Part of a small language model's weights.
Architecture: no biases in attention or MLP, untied embeddings.
Each number is 128 + 32 x the weight over its row's rms, rounded and kept within 0 to 255. Layers, rows and columns count from 0. The size above them is the row's rms in percent of the matrix's.

# layer 4 MLP up, 448x160, rms 0.181, rows 156-318, columns 120-159
size [110  92  95  97 109 101  92 118 101  99  90 105 103 115  98 113 119  90  97  93 105  95 104 111  97  96  92 104  99  90  94  93  91  89  98  98 103  99  94 109  96 100  89 101  95 111  94  92  96  91  93 102 105  96  96 103 101  92 105 105  89 107  95  99 103  95 107 100  98 102  93 109 102  96 100  93 107  85  91  96  97  99 101  87 100  92 100  95  93  93  96 100 108  85 102  96 103 104  97 114  88 102  96  96 103 102  90 104  95  87 103  96 101  93  98 104 105  97 101  96 112 103 103 110 107  97  96 101 101  98 110  96 107  86 109  99 100  93  98 108  98  96 106  96 101  96  98  95  96  88 108  96 101  99  92  97 106 102  95  98 103  99 107]
[[105 164  78  95 110  81 154 110 117  96 100 110 106 123 138 200 132 111 137  84 124 144 103  83 126  93 141  84 187 151 138 179 138  52 102 114 186 152 102 133]
 [ 78  81 130 165 135 115 136 115 118  97 137 153 182  99 182 127 148  80 165 114 173 144 180 107 159 135  91 145 187 186 108 137  84 133  91  85 160 169 146  90]
 [132 105 101  80 116 146 117 193 194  81  75  46  73 154 102  94 102 140 129 157  91 121 137 103 153 134 146 143 162 128 146 168 121 111  86 122 164 119 111  96]
 [127 149 122 103  99 148  94  52 132  50 146 139  86  55 111 123 100 142 101 132 150 190 115 156  85 171 126 193  51 124  88 134 103  79 122 145 148 146  54  99]
 [146 147 170 109  76 105 142 125 141 147 143  95 131 113 100 161 130 131 108 182 154 140 158 117 160  83 128 116  91 100 182 104 151 164 111  81 119  93  89 104]
 [104 217  37 142  77 166 120 126 140 140 161 143 119  85 172 129 143 151 165 143 136 174  76 143 119  90 138 121  61 148 170 131 155 107 143  98 128 184 119 105]
 [175 143  60 129  96 153 193  88  71 122 195  97 134 153 190 101 105 147  83 135 136 145  95  47 120 138 175  99 161 155 164 111 142 106 117 162  99 158 189 104]
 [138  97 125 136 188 131 132 102 124 127 153 101 104 130 133  91 104 163 116  84 107 145 128 128 143 166 123 133  99 146 119 159 147  47 150 126 174  40 168 165]
 [126 202 110 131 153 132 142 154 167 144 118 121 148 123  87 112 193 149 134 112 122  39 191 122 105 111 116 101 142 185 159  74 152 187 100 119 170 150 116  85]
 [ 66  84 131 166 170 203  93 113 110 155 216  54 143 158 173 142 123 146 125  71 194 126 172 128 150 112 122 124 121 147 108 117 100 108 115 134 119 135 125 115]
 [113 130 156  40 143 110 163 174 117 138 129  66  93 101  88 183 200  92 113 140 106  63 172  80 145 138 169  82 111 113 130 203 132 173 147 123  61  59 101 113]
 [ 93 124 202 109 168 118 126 133  82 149 156  91 156  86 110 122  92 133 155 184 134 129 154  94 179 161 153 106 183 142  95  98 146 162 113 116 177 112 170 181]
 [112 117 101 178 129 100 126 143  97 174 114 122  84  84 164 125 144 152 116 155  81 102 124  68 109 127  98  63 138 127 108 207 103 127  68  92 133 182  79  73]
 [ 97 192 116 118 185  65 123  80 129 107 102 140 113 103  99 145 131 110 116 125 166  96 155 119 163  86  73 176 162 101 104  97  98 136 102 104  88 129 166 125]
 [146 139 142 126 176 184 202 109  87 122 170 133 134 110 123 131 153 172  81 138 159 188 139 162 121 129 115 177 119  23 112 149 156 158 103 137 133 167 177 160]
 [195 117 179  94 134 138 177 138 165 163 167 113 119 129 130 120 104 182 123  96 156 110 119 130 189 176 134  84 180 115 203 152 125 101 120  95  52  70 143 137]
 [104 150 121  34 157  99 145 137 120  98  93 186 200 161  89 110 115 102 117  98 151  87 113 168 159 111 129  78  85 114 147 133 127 154 119 135 159 147 125 157]
 [143 112 167 134 142  72 162 152 142 129  77 133 135 107  87 106 141 103 153 213 188 111 143 192 133 138  63  91 172 142 171 158 151  92 163 119 140 164 139 105]
 [197 117 181 158 109 111 206 153 200 159 103 151 184 132 135  80 185 120 112 124 164 198 174  83 120 197 105 109 163 102 179 128 154  81 181 163  80 122 141 158]
 [ 91 149 116 134 175 111  85 122 150 104 103 111 172 116 128  72  73 136  85 121  69 128  98 171 144 200 112 125  81 187 114 159 116 144 137  97  90 141 106 186]
 [170 100  83 100  60  94  71 133  95  48 135 175  89 138 140 140 155 143 123  83  59  42 210 145 122 120 161  43 151 134 102 118 131  71 155 141 113 109 140 169]
 [131  89  65 111 168 161 136 164 147 109  88  93 227 150 172 172  87 131 186 115 132  87 166 171  93 119 146 104 163 118 131 135 115 136 172 120  99 111 130 121]
 [178 108 143 136 103 127 130 140 151 183 141 154 184 123 101 178 105 157 146 173 129 182 100 119 126 144 109 102 120 140 155 119 118 164  98 122 155 162 175  84]
 [130  82 171 149 126  75 107 139 112 134 151 106 145 234 116 130 127 107 156  78  98 143 132 174 100 121 146 158 170 146 113 107  93 142 108 129 134 141  60 189]
 [108  96 151 140  98 177 160 119 134 206 116  41 109 102 156 170 158  82 114 122 127 116 134  86 139 146 171  91 154 105 136 156 129 126 154  76 129 115 134  97]
 [102  84 122 153 131 153 157 109 169  92 136 118 156 103  72 168 118 168 110 173 194 107  98 170 181 137 151 158 151 140 131 128 169  49 132 111 102 115 121  93]
 [156 122 135 107 133 107 126 137  78  86 150  98  75 122 103 121 128 183 202 141 161 132 107 108  62 150  98 132 129 130  80 128 135 111 171 135 100 133 121 133]
 [127 129 100 148 149 146 124  89 144  89 134  92 132 157 136 116 151 117 164 107 145 124 148 171 120  76 146 160 197  81  87 126 107 152 129 134 140 151  61 167]
 [158 109 109  46 131 205 144 142 118 111 106 113 127 129 125 178 114 112 166 132 139  97 132 142  65  84 125 154 150 121  93 144 153 145 157 208 130  97 161 137]
 [141 126 119 102 100 138 116 111 166  46 173 139 138 172 137  62 128 155 141  90  87 105 126 155 211 159  90  75  89  47 125 182 101 125  40 156 126  90 148 104]
 [ 99 145 104 138  86  64 111 160  99  99 129 113 198 103 117 106 150 110 115 109 165 163 139 129 104 127 114 123 117 134 172 142 110 109 112 145  30 126 114 112]
 [157 102 114  43 154 155 106  88 121 155 127 116 106 152  91 116 135 212 152 114 104  88 165 163 100 167  99  94 107 135 136 118 130 114 128 102 134 134 126 107]
 [148 164 150 128 206 108 168 168 133 113 145 155 126  86 117 158 182 159 168 113 108 148 140 169 132 172 143 139 172 159 102  49  93 128 110  63 160 110 140 106]
 [108 175 136 121 142 147 112 148 156 165 154 140 172 116  90 160 120 136 140  96  68 134 155  91 158 121 139 101 111  79 126 118 170 185  99 106 107 115 101 109]
 [136 130 174 138 120 124  90 117 130 151  92 181 165 200  92  60 133 110 145 125  71 103 105 177 117 132 136 196 132 159  95  88 105 127 173  62 151 168 139 113]
 [124  83 133 199 194  83  69 101  74 160 154 125 139 223 120 120  90 116 159  89 183 103  98 128 123  81 112 133 125 144 141 104 112 134 141 153 141  99 111 168]
 [163 113 183 117 156  59 103  78 116 106 138 128 208 132  71 146  60 177 162 140 106 120 143 128 117 106 102 118 100 103 126 148 186 121 114 138 148 149  98 104]
 [129  35 119 117 119  92 163 141 134 119 129 145 119  95 120 142 101 135 133 101 165  91  64 138 105 159 165 147 125 132 130  80  88 157 158 104  95 212 189  93]
 [139  98 121 143 126 153 141 143 100 126 123 104 157 138 141 140 117 137 126 164 133 144 161 126 113 145  69 117 123 132 169 163 173 106 135 138 118 109 182 155]
 [116 117 136 157 136 177 101 170 115 159 134 143 183 186 115 140 165 128 136 167 108 137 165  97 112 130 132 145 146  90 128 143  86 206 190  48 131 117 120  74]
 [156  99 119 128  92 116 133 128 148 185 118 133 117 176 149 130 166 122 185  60 121 108 112  91 150 160 175 136 124 136 123 138 144 177  49 172 148 134 112 182]
 [175 103 135 142 217 108 172 155 167 119 102 153 105 128  95 122 124 129 118 124 113  97 127  84 111 125 111 154  53 124  97 103 110 141  76 156 141 214 116  93]
 [109 148 112 135 159  93  76 154 137 101 118 147 121  73 117 127 127 135 107 137 168 137 138 134 151  81 156 202 103 171 141 138 109 120 131 121 152 104  69 109]
 [ 88 174 174 177 138 125 120 103  93 156 208 119 110 131 147 107 125 123 149 128 112 133 119 134 155 144  86 153 110 163 161 175 109 154 127  79 146 110 106  95]
 [119  98 174 160 138 118 115  66 185  83 181 173  86 209 141  91 131 170  69 142 148  88 112 145  74 133 112 182  83 138  97 133  75 145 145 115 127  95  71 156]
 [177 113 121  81  62 171 125  91 108 115 145  85 113 139 121 129 131 140 158 145 107  95 137 134 109 189 135  98 148 163 139 154 187 173 153 142 138 135 128 131]
 [127 129 125  82 147 167 164  80 154 146  62 118 176 130 111 149 111 147  52 182 148 121  76 200 180 149 185 149 123  53  58 119 162 130 133 102 138 141 129 107]
 [129 112 145 167 143 124 108 144 138 162 177  81  99 133 129 168 143  96 103 149  98 140 141 122 127  62 136 141 125  82  91  96 135 186 131 130  53 184 134 159]
 [110 173 143 147  68  82 147 116  54 125 108 114 115 133  75 153 127  89 158 148 168  96 118 110 102  95  59  94 100 173 154 128 161  99  77 182 109 109  34  76]
 [121 138 141 148 139 134 164 117  46 125 144  95 104 206  57 145  87 140 143 121 138 140 147 148 125 156  93 183 110 161  86 172  71 117 108 121 132 128 159 166]
 [118 127  93 159  76 180 139 129 195 134 145 129 125 203 136  55 162  81 163 166 105 138 163 122 138 126 117 118 122  94 108 115 134  87 123 128 200 128  95 120]
 [177 104 150 127 129 127 145  58 102 171 183 118 163  88 114 118 118 119 119  87 100 162 148 105 139 155 123 193 142  95 132 154 161 101 129 168 103 117 182 124]
 [172 136 131 100  82 147 138 140 188 153 110 137 128 130 101 195 157 132  89 117 163 151 102 135  74 160  96 108 125  66 112 163  95 141 110  87 150 125 115 149]
 [146 130 114  94 129 112 131 155 188  69 126 113  82 129 102  83 165 155 138 119 106  98  98  61 153  77 117 148 165 137 161  84 115 112 131 144 100 124 141 111]
 [160  97  81 118 119  96 121 108 135 119 153  77  86  88 116 123 107 170 111 144 138  93 116 150 148 149 146 141 168 141  79  83  88 117 148  99 123  99 166 104]
 [ 85 160 111 134 101 160 125 118  63 109 155 182 130  78 109 196  82 105 146 114  95 157  88 167 172  69 105 190 177 117 166 148 139 128  70 131  50 102 143 164]
 [169 100 211 119 138 162 155 151 143  87 164 166 189 108 115 125 147  77 132 102 171  43 134 127 139 172 141 148 173 118 152 143 119 140 145 128 124  89 116 121]
 [140 106 116 127  78 193  74 137 122 134 127 109 144 129 162 140  54 158 153 154 195 171 140 112 116 164 138 166 137 120  97 128 100 145 114 171  82 105 148 135]
 [188  97 122 154  91  88 179 157  87 109 128 189 117  95 144 112 136 120 153  93  87 128 108 121 140 125 136 107 122 156  62 152 153 123 111  79  81 141 119 120]
 [109 158 147  96 144 125 133  56 138 112 122 106 156 147 160 151 113 165  87 167  83 173 138 164 132 145 125 146 168 130 128 129 110 120  88 172 115  60 123 156]
 [142 169 142 162  95  83 135 130 169 130 149 127  33 118  93 155 149 125 179 147 113 125 145  89 121  79 102 112  98 144 174 155 144 138 103 124 151 125 102 119]
 [ 99  93 109 156 132 154 147  94  82 153 119  90 209 168 100 117 173 148 105 143 108  80 135 120 123 110 165 101 130  73 125 126  81 148 149 113 145 176  80 137]
 [114 154 127 158 128 108  75 100 116 124  75 147 157 104 122  92 159 123 137 146 144 129 156 131 150 118 111 124 100 120 154  78 113 105  94 154  70 122 149 176]
 [143 164 114  89 201 106  90 114 128 138 156 154 108 179 173 143 149 205 129 157 137 110 112 105  95 129 163 105  80 187 141 143 194 105 147 113  87 134 143  68]
 [121 163  66 108  96 135  97  93  85 139 132 112  96  94 175 130 115 110 171 112 116 135 113 129 195  97  34  99 169 106 124 163 157  69  92  89  94 126 102 149]
 [173 119 139 147 175  85 118 166 134  57 134 182 116 166 167 141 158 121  95  96 131 108 128 140 113 112 140 104 162 144 151 144 109 143 123 144 118 134 148 107]
 [111 107 140 171 194  50 119 125  80 121 195 106 138 141 137 141 113 126 130 193 127 126 156 170 150  89  87 125 120 181 155 139  89 130 165 113 140 142 139 163]
 [193 120 128 118 145 116 120 147 133  82 174 158  96 160 138 102 113 116  96 128 126  72 172 140  71  98  94 102  86 104 118 125 114 187 148 134 150  81 122 132]
 [135  99  41 128 114  87 169 146 117 119  84 162 117 152 142 108 166 201 108 119 130  78  53 111 148  82 102 134 136  53 152 107 126 128 132 118 178 173 122 144]
 [182 120 114  97  80 124  82  88 147 153 110 122 156 117 144 142 165 123 123 102 119 124 137 161 153  84 145 102  97  97  58 114 145  91 141 119 126  98 111 124]
 [165 129 134 137 163 187 168 146 140 158 149  41 100 128 114 140  77 131 154 146 109 124 152 159 127 148 149  99 150 118 143 110 117 120 139 139 115 173 140 131]
 [ 79  78  86 140 136 208 132 151 113 121 138 173 129 146 141 116 144 141 163 178 190 166  82 124 172 137 102 141 155  97 177 145 105 151 168 132  74 127 166  90]
 [147 137 118 122 108 134 122 117 145 109  92 136 172 159 175 138 156 131 201 114 148 133 150 111  75 118  71 184  96 146 105 159 138 197  96 165  90 128 185 118]
 [130 138  82  96 133 205 143 135 165 112 109 175 113 153 142  83 109 165 125 137 127  87 141 128 155 181  92 196 135 112 118  75 150 146 112 144 171 177 142 151]
 [174 103 102  91 148 127 121 115  63 110  76 106 145 144 116 128 139 149  82 123 102  99 154  96  57 155 110  61 115 178 122 206 112 164 173 132  74  98 156 152]
 [125 130 170 131 166  95 131 134  98 106 104 108 131 116 136 155 144 179 128 142 165  94  92 166 175 143 142 127 136 142 174 136  89  69 122 101 130 126 123 110]
 [147 148 179 114 140 134  79 117 151 104 124 149 192  94 140 134  65 111 161 133 133 186 152  97 128 169 161 192 151 188 160 137 136 111 119 120 107 181 118 137]
 [128 102 143 111 116 193 124 144 136 155 167 132 138  84 100 139 128 142 152 137 124 191 162  99 104 101 106  92  95 149 143  86  83 111 120 155 126 115 139  97]
 [141 171 132 105 154 117 156 123 109 101 116 107 153 124 108  68 149 171 114 125 118 146  79  92  73 142  93 137 125 188 163  91  93  61  83  91 153 116  82  67]
 [100 179  97 124  82  95 138 132  88 131 149 112  94 115 109 156  93 158 132  85 132  94 152  86 127 117 132 135 133  43 149 150 171 107 136 176 145 134 113 101]
 [152 114 166 140 156  90 145  91 191  41 122 139  93 135 158  78 130 127  88  76 114 125 107 102 110 124 135 108 152 161 131 154 111 147 119 162 150 121  58 164]
 [ 58  50 177 111 167 116 147 118 127  89 163  89 142 151 166  50 124 158 138 117  91  87 113 113  80 135 134 149 162 100  82 128 123 149 114 129 133  70 126 100]
 [112  29 140 146 112 128 139 168 119 131 131 171 115 124 110 110 143 141 167 171 129 169 144  90 176 121 172 146 146 150 129  83  93  89 216 145  89 158  99  96]
 [140 132 148  82 243 116 150 150 139 126 116 145  61 138 122 164  96 105 131  99 110 148 104 144 124 102 132  91 139 167 110  98 181 149 103  93 111 114 126 131]
 [106 110 136 126 123 147 148 160 156 144  99 120  98 173 154 106  51 101 154 152 163  84 156 129 210 104  73 160 148  97 103  99 164  97 105 142 123  94 123  96]
 [135 134  96 133 118  67 157  90 159 150 113 146  73 127 117 116 140 184 119 130 179 127 163 151 173 106 116 123  96 191 226 166 109 165  77 139 192 111 122 138]
 [105  95 163  94 123 178 130 161 164  92 171 137 138 144 121 120 116 153 159 167 139 211 106 158 113 172 101 107 136 178 106 169 159 185 116 107 144 159 163 107]
 [204 170 152 209 124 149 116 170  70 146 132 100 112  93 144 154 131 134 134  71 152 141 164  83  92 140  78 197 124 103 168  95 111 153 129 141 123  63 185 132]
 [115 109  94 101 133 180 115 117 139 112 157 155 109 139 121 129 187 162 117 148  99 119 110 122  61 140 114 135  86  91 135 158 129 112 129 152 203 116 165  89]
 [102 176  96 134  90 145 115  90  95 140 105  94 166 191  75 141 131 173 174  92 112  99  52 106 155 131 118 114 100 139  79 173 147 124 150 146 124 128 151 107]
 [ 79 113 176  80 124 117  89 175 105 152 160 138  75 191 110 113 197 149 138 198 103 185 121  98 149  43 136 147 130  95 156 137 109 130  80  91 138 121 139 115]
 [153 146 151 121 178 105 134 126 184  88 189 153 103 160 115 100 185 115 221 128 160 101 159 176 118 101 124 137  98 176 140  71 134 115  75 125 148 110 107 197]
 [147 117 117 115 142 168 135 139  48 145 138  90 155 149 115 141  87 112 124 147 119 149 113  92 167 111 135 147 151 119 162 144 191  64 157  62 167 165 143  99]
 [189 144 188  73 132 112 131 158 137 139 156 156 118 158 104  97 184 104 124 139 183 136 165 147 114 146 116 102  76 170 145 113 153 107 115 106 113  86 146 129]
 [156 115 107 126  93 102  62 141 181  72 130 181 154 159 123 167 113 132 170 132  78  84 110 134 150 140 123 123  83 136 139 125  99 101 104 140 180  77  75 176]
 [125  91 138 172 101 136 171 127 135 140  99 125 148 109  81  70 130  57 145 103 164 184 207 161 141 104 131 107  73 140 124  96 157 190 159 132 123 147 102  89]
 [153 102  96 139 144 187  99 130 113 137 164 153 125 145 167 103 146 126 167 162  99 156 149 167 167 136 109 158 125 113 153 119 106  83 152  89 185  94 104  69]
 [175  85 144 138 108 146 133 125 142  54 162 143 101 132 101 123 187 124 120 158 155 110  71 108 175  55 128 232 134 111 111 112 124 173 208 198 144 151 141 104]
 [181 116 140 141 127 106  84 194 182 134 146  65  67 100 111 122 128  77  46 139 106 134 125 138 153 140 169  65  70 181 103 143 157  72 130 129 156 119 171 150]
 [119 102 106 133 172 114 135 146 138 171 135 128 115 118 179  91 118 144 155  88 112 140  53 121 168 154 119 118 163 158  45 105 158 121 132 117 155 136 112  76]
 [ 56 143 112 146 146 111 132  97 153 166 131 129 115 108  86 108  99 125 105 166  69 113 112 171 126 148 161 152  89  97 175 161  70 165 178 196  98 120 104 126]
 [118 136  94  83  57 111  43 116 142 147 109 140  93 146 146  94 124  89 177 155  87 107  82 109 136 133 102 146 139 122 113  97  93 150 125 157 104  93 182 161]
 [168  77 161 147 120  96  91 121 159 107 147  98  67 133 146 158 124 166 127 175 178 116  82 121  80 126 118  84 135 126 165 166 109  85 161  75 181 112 119  99]
 [120 136 149 136 126 126  98  99 124 113 204  98  69 159 150 193  75 133  65 146  97 115 115  83 134  85 127 189  74 101  83 179 147 121 133 117  44 160 150 166]
 [ 96  78  54 147 161 135 129 131 144 146 112 177 142  99 156 109  80 142  77 129  94 173  66 115 145 122  86 185 109 165 135 175 159  95  94 156 155  62 150 200]
 [191  97  77 141 171 143  87 162 149  96  92 164 145 106  75 106 154 107 144 130 143 122 162 102 135 137 113 121 102 147 122 117 145 152 164 123 183 116 172 130]
 [187 183 133 118  52 105 150 150 157 154 107  89 145 164 171 135 127 117 153 172 135 135  71 133 154  95  62 127 126 150 129 114 147 168 119 192 205 153  75 149]
 [131 176  92 114 127 130 150 121 134 131  75 182 113 116 136 147 144 175  93 134 176 112 103 124 145 107 170 120 122 127 101  83 102  91 127  66 137  97 107 168]
 [ 88  81 117 145 191 130  62 105 161 124 159 165 188 137 102 148 199 105  82  95 142 138 120 163 154 121 108 102 132 150 114 132 106 120 104 134 170  96  99 120]
 [ 95 145 141 158  90 129 166  82  71 155 148  84 135 141 132 112 143  63 213 148 153  97 107 164 170 168 103 119 115 114 156 151 123 194  52 110 120 154 148 119]
 [113  59 109 147 108 134 169 161 175 124 144 126 112 130 112 114 121 130 145  89 175 162 102 197 127  78 123 195 165 163 102  65 160  85 141 167 129 151 141  81]
 [ 84 144 181 125 126 137 132 159 103 140 155 216 106 134 101 110  86 129 133 124 116  97 141  83 137  80 108  64 117 169 119 111 110 160 112  92 168 135 139 133]
 [173 180 112 114 102 131  63 123 157  75 123 143 161 144 159 145 177 172 135  77 110 179 124 137 116 162  67 123 200  87 159  87 153 125 117 108 116 164 140 108]
 [ 77 131 172 158 175 103 117 123 148 133 143  78  90 100 203 112 177 110 153 101 102 162 110 179 151 180 101 156 129 141 141 119 127  95 131 146 147 133  86  93]
 [185 106 143 130 191 129 140  83 104 160 103 108 118 169  54 193 163 212  75  82  97  88 139 126 115 138 126 142 128 129 102 130 151 132 137 186 104  94  70 111]
 [160 143 193 111  94 103 104 140 114  84 129 129 153 141  99 153  81  76 133 172 132 179  99 162  86 158 176  86 108 112  42 175 154 144 132 134 167 152 143  86]
 [121 100 176 106 147  87 154  92 164 152  79  83 123 136 114 135 124 193 169 104 159 134 143  30 180 116 108 175 134 105  82 161 156 120 145 141 108  92  69 145]
 [160  75  85 137  51  81  91 175 132 115 167 153 148 123  70 170 143  90 127 140  97 115 153 127 157  81 120 128 131 164  76  92 169 116 106 136 117 141 120 151]
 [122 154 146 162 118 113 180 138 118  91 108  54 111 122 139  93 141 131 108 126 154 136 101 137 127 136 141 152 161 191 100  83 156 125  97 126 160 139 136 131]
 [ 82  42 144  90  95 105 150 124 143 117 145 138 159 104 158 125 120 131 148 154 150 147 116 139  95 125 161 122 112 173 120 143 147 188 191 113 124 147 129  74]
 [115 141  88 193 133  83 186 119 152 133 112 138 125 113 106 168  63 139 181 110 106 148 101 148 144 136 133  99 190 100 106  70 170 142 145 147 145 134 136 155]
 [163 101 111 111 107 118 128 170 124 106 119 102 151 101 142 144 130 129 110 126 160  99 150  86  91  98 114  63  87 168 102 130 148  94 126 132  64 124 129 119]
 [116 120  99 155 140 151  92  84 136  96 133  97 129 149 151  74 117 100  87 159 135 151 109 135 133 147 132 205 148 115 132  91  82 151 150  59 105 150 167 102]
 [121 127  75 106  85 165 128 170 132  91 119 159 129 113 116 157 152 143 121 112 132 179 128  84 117 178 128 174  61 106 127 167  87 120  97 157 176 145  61 138]
 [102 113  98 154 149 127 136 134 152 157 142 112 171  36 181 175 149 120  89 123 143 156 104  76 188  63 103  96 173  65  78 150 159  70  96 146 122  98 129  93]
 [109 112 138 117 177 148 150 108 153 115 117 175 106 144 176 152 130 153  91 116 111 113 171 111  97 177 135 175  73 156 113  95 119 109 121  90  90 119 112  92]
 [134 107  93  64  64 226 125 133 108 149 130 136 167 161  98 138  96 136  92  89 132 138 133 135 177  99 126  83 127 109 133 151 114 100  96 149  72 149 126  98]
 [ 79  77 229 147 112 127 154  92 169 120 137 170 118  90  84 129 132 193  98 109 106 108 142 125 131  68 120 167 137  59 117 113 140 156 110 125 114 143 190  95]
 [140 147 143 141  52  95 121 124  56 101 111 160 113 141 158 179 134 101  69 131 143 180  90 172 125 107 137  40 182  95  87  98 192 106  80 145 119 114 124  66]
 [150 161 182 175 120 188  65 107 152 135 123 128  87 175 164 105 112 177 100 108 145 151 160 138  60 121  85 104 102 151  93 199 106  76 108 119 105  91 116 121]
 [ 45 103  98 106  90 107 110 178 157 115 113 102  75 100 132 121 134 134 148 146 115 119  90  77 153 128  89 189 120 114  88  98 110  81  92 171 115  89 138 141]
 [194 175  92 106  95 141 150 157 153  94 128 133 115 122 122 127  69 138 178 160 140 114 115 112 122 147  91 158 125 143 145 108 122 171 132 153 141 142  88 136]
 [142 145 209 151 111  56  78 225 115  96 142 169 150  90 143 138 162 150 149 112 175 134 115 183 120  73 114 141  79  86 134 130 177 156  78 123 155 141 110 158]
 [134  84 141 135 137 110 101 142 144  63 165 154 109  98 117 160  91 129  87  84 152  66 158 150 129 138 117 174 158 121 209 149 172 109 128 113 162 132 100 161]
 [158 159 121 146 100  90  99  55 144 108 196 126 154  90 160 107 159  94 141 151 175 189 198 139 116 162 139 158  70  82 144 141 123 209  41 135 125 125 163 144]
 [160 124 133  88 119 135 112 131 149 130 157 161 134 135 192  88 151 123 146 153  83 139 112 176  84 175 145  70 102 132 164 152 114  93 111  79 145 115 169 101]
 [ 90 123  98 133 137 133 158 129 112 137 107 133 147 101 120 140  80 167 135 104 120 136 177 176  98 160 117  60 156  76 130  53 149 120 135 150  93 134 169 131]
 [138 173 116 185 108  88 111 119 107 131 128 160 109 132 127 135 140 105 141  89  59  79 112  76  85 116 150 146 167 170  84 117 151 160 136 161  54 114 162 130]
 [136 100 221 165 176 144 130  70  98 122  88 138 139 156 100  98  70 135 156 107 138 189 105 156 119  99  98 125 177 196 133 152 128 127 119 117 121 119 129 194]
 [205 102 142 120 130 115 116 102 137 142 129 193  80 180 193  81 160 120 137 126 104 113 183 117  55 111  96 101 170 137 124 120 150  89 153 121 160  97 121  73]
 [ 63 103 152 104 135 126 130 207 166  78  68 107 150 129 116 186 143 146 116 145 112 168 128 146  84 207  97 173 166 157 160 103 157 145 137 137 136  99 172 114]
 [ 61 148 157 126  82 104 113 123 172 117  85  95 164 113 176 140 113 178 203 109 178 119 166 112 116 174 174 159 154 122 159 151  87  79 135 106 108 100  91 114]
 [144 104 135 120 128 121 114  67 161 140 156 108  53 137 136 126  88  52 157 113 116 106 160 121 192 167 119 145  73  59 112 176 134 120 142 170 135 155 138 154]
 [ 71 181 143 117 124  99 208 140 141 142 135 125 121 195 209 139  92 170 123  88 108 122  93 113  91 139 184 160 170  94 142  86 130 164 140  96 164  90  77 107]
 [148 181 165  86  97 129 154 146 123  77  65 113  94 170 111 123 135 142 112 133 150 116 172 143 213  94 144  82 123 108  92 143 150 110 159 134 174 194  98 181]
 [156  97  57 104 173 126 139 141 134 162 144 158  84 148  87 124 117 185 133 109 106  91 114 132 124 179 170 110 137 151 189 156 157 132 153 121 117 128 135 163]
 [117  77  77  66 133 197 128 140 159  87 178 106 169 122 113 114 116  81 139 129 117 139 121 148  79 183 112 160 118 112 153 121 160 135 191 104 116  61  68 147]
 [137 166 148  79 112 127 185 166  70 135  99 116  69 129 127 156 133  78 126 159 140 116 142 174 175 114 128 148 107 154 157 214 161 149  95 127 133  90 105 108]
 [ 20 176 168  96 104  91 124 207 137 112  43 102 129 139  99 129 131  84 145 121  85  98 155 127  92 131 113 129 123 124 106 158  77 119 124 143  98 135  92 164]
 [159 128 136 132 148 142  97 180  80 138 141  69 108  98 178 110 107 121 180  90 165 128  65 150 126  84 121 123 109 151 142 114 128 124 153  93 133 155 108 139]
 [146 140 155 136 110 135 124  84  67  98 134 125 112 135 110 168 134 112 115 127 150 146  85 128 144 113  43 149  92  82  88 153 140 131 130 114 135  27 140 117]
 [182 128 143 180 136 164  80  86 103  47 148 124 159 119 139 140 160 128 153  82  87 154 164  96 172 133 113 103  88 116  73 121 163 152 114 134  73 118 144 101]
 [120 153 100 153 182  94 104 172 119 136 135 162 102 128 117 122 103 241 203 150 151 102  81 129 109  95 155 117 143  65 140 133 136  99 131 180 174  99 126  87]
 [134 131 111 154  70 153 113 165 154 115  95 148 171 162 107 174 116  97  93 134 140  99 181 150  80 148  98 142  97 101  70 128 154 156 103  80 114 172 182 126]
 [157 113 127 181 142 127 128 127  88 125 173 160 107 132 174 129 168 137 118 168 114  84 127 125  46 164 117 113  73  72  94 122 156  97 162  90 160 104  75 141]
 [109 109  65  93 145 144 118 136 105 134 104 149 143  76 144 117 151 176 124 179 167  96 162 138 136 118 152 138 198 145 132  77  57 141  64 149  92 124  92 167]
 [151  92 101 111 131  87 130 136 144 134 155 115  81 188 117 108 107 103 176 106 149 137 155 130 117 118  88 124  96  68 113 152 180 178  71  52  63 139 175  98]
 [144 119 142  92 135 163 140 173 105  98 212 137  94 165 148 177 144 148 116  96 193 135  75 153 137 136 160  73 155 144 152 152 146  96  89 158 118 124 183 120]
 [120 189 135 130  85 166 158 120 142 133  79  86 124 152 114 111  88 133 156  80 142 152 167 120 141 117 147 101 188 131 115 105 158 107 117 132  83 157 165  51]
 [168  84 109 153 101  65 133 124 133 103 103  87 173 124 193 156 102 123 156 194 164 138 137 139 141 105  96 103 152  78 111 127 174 105 131 106  78 176 186 123]
 [112 103 169  70 146 118 101 105 120  78 135 121 172 157 143 107 114 118 135  95 128 106  79 106 157 112 155 128  94 122 130 101 110 112 182  92  80 212 121 150]
 [166  91  91 162 177 132 125 120 160 158  84 140 132 111 128 157  78 123 131 140 151 134 133 129 120  90  82 126 122 124 192 139 136 114  62 148 142 167  72 195]
 [ 94 205 118 112 133 192 166 169 158 184 126 162 152 165 153 171 108 110 101 102 137 153  91 124 153 113 154 122 111 142  97 147  87 114 199 166 117 117 111 108]]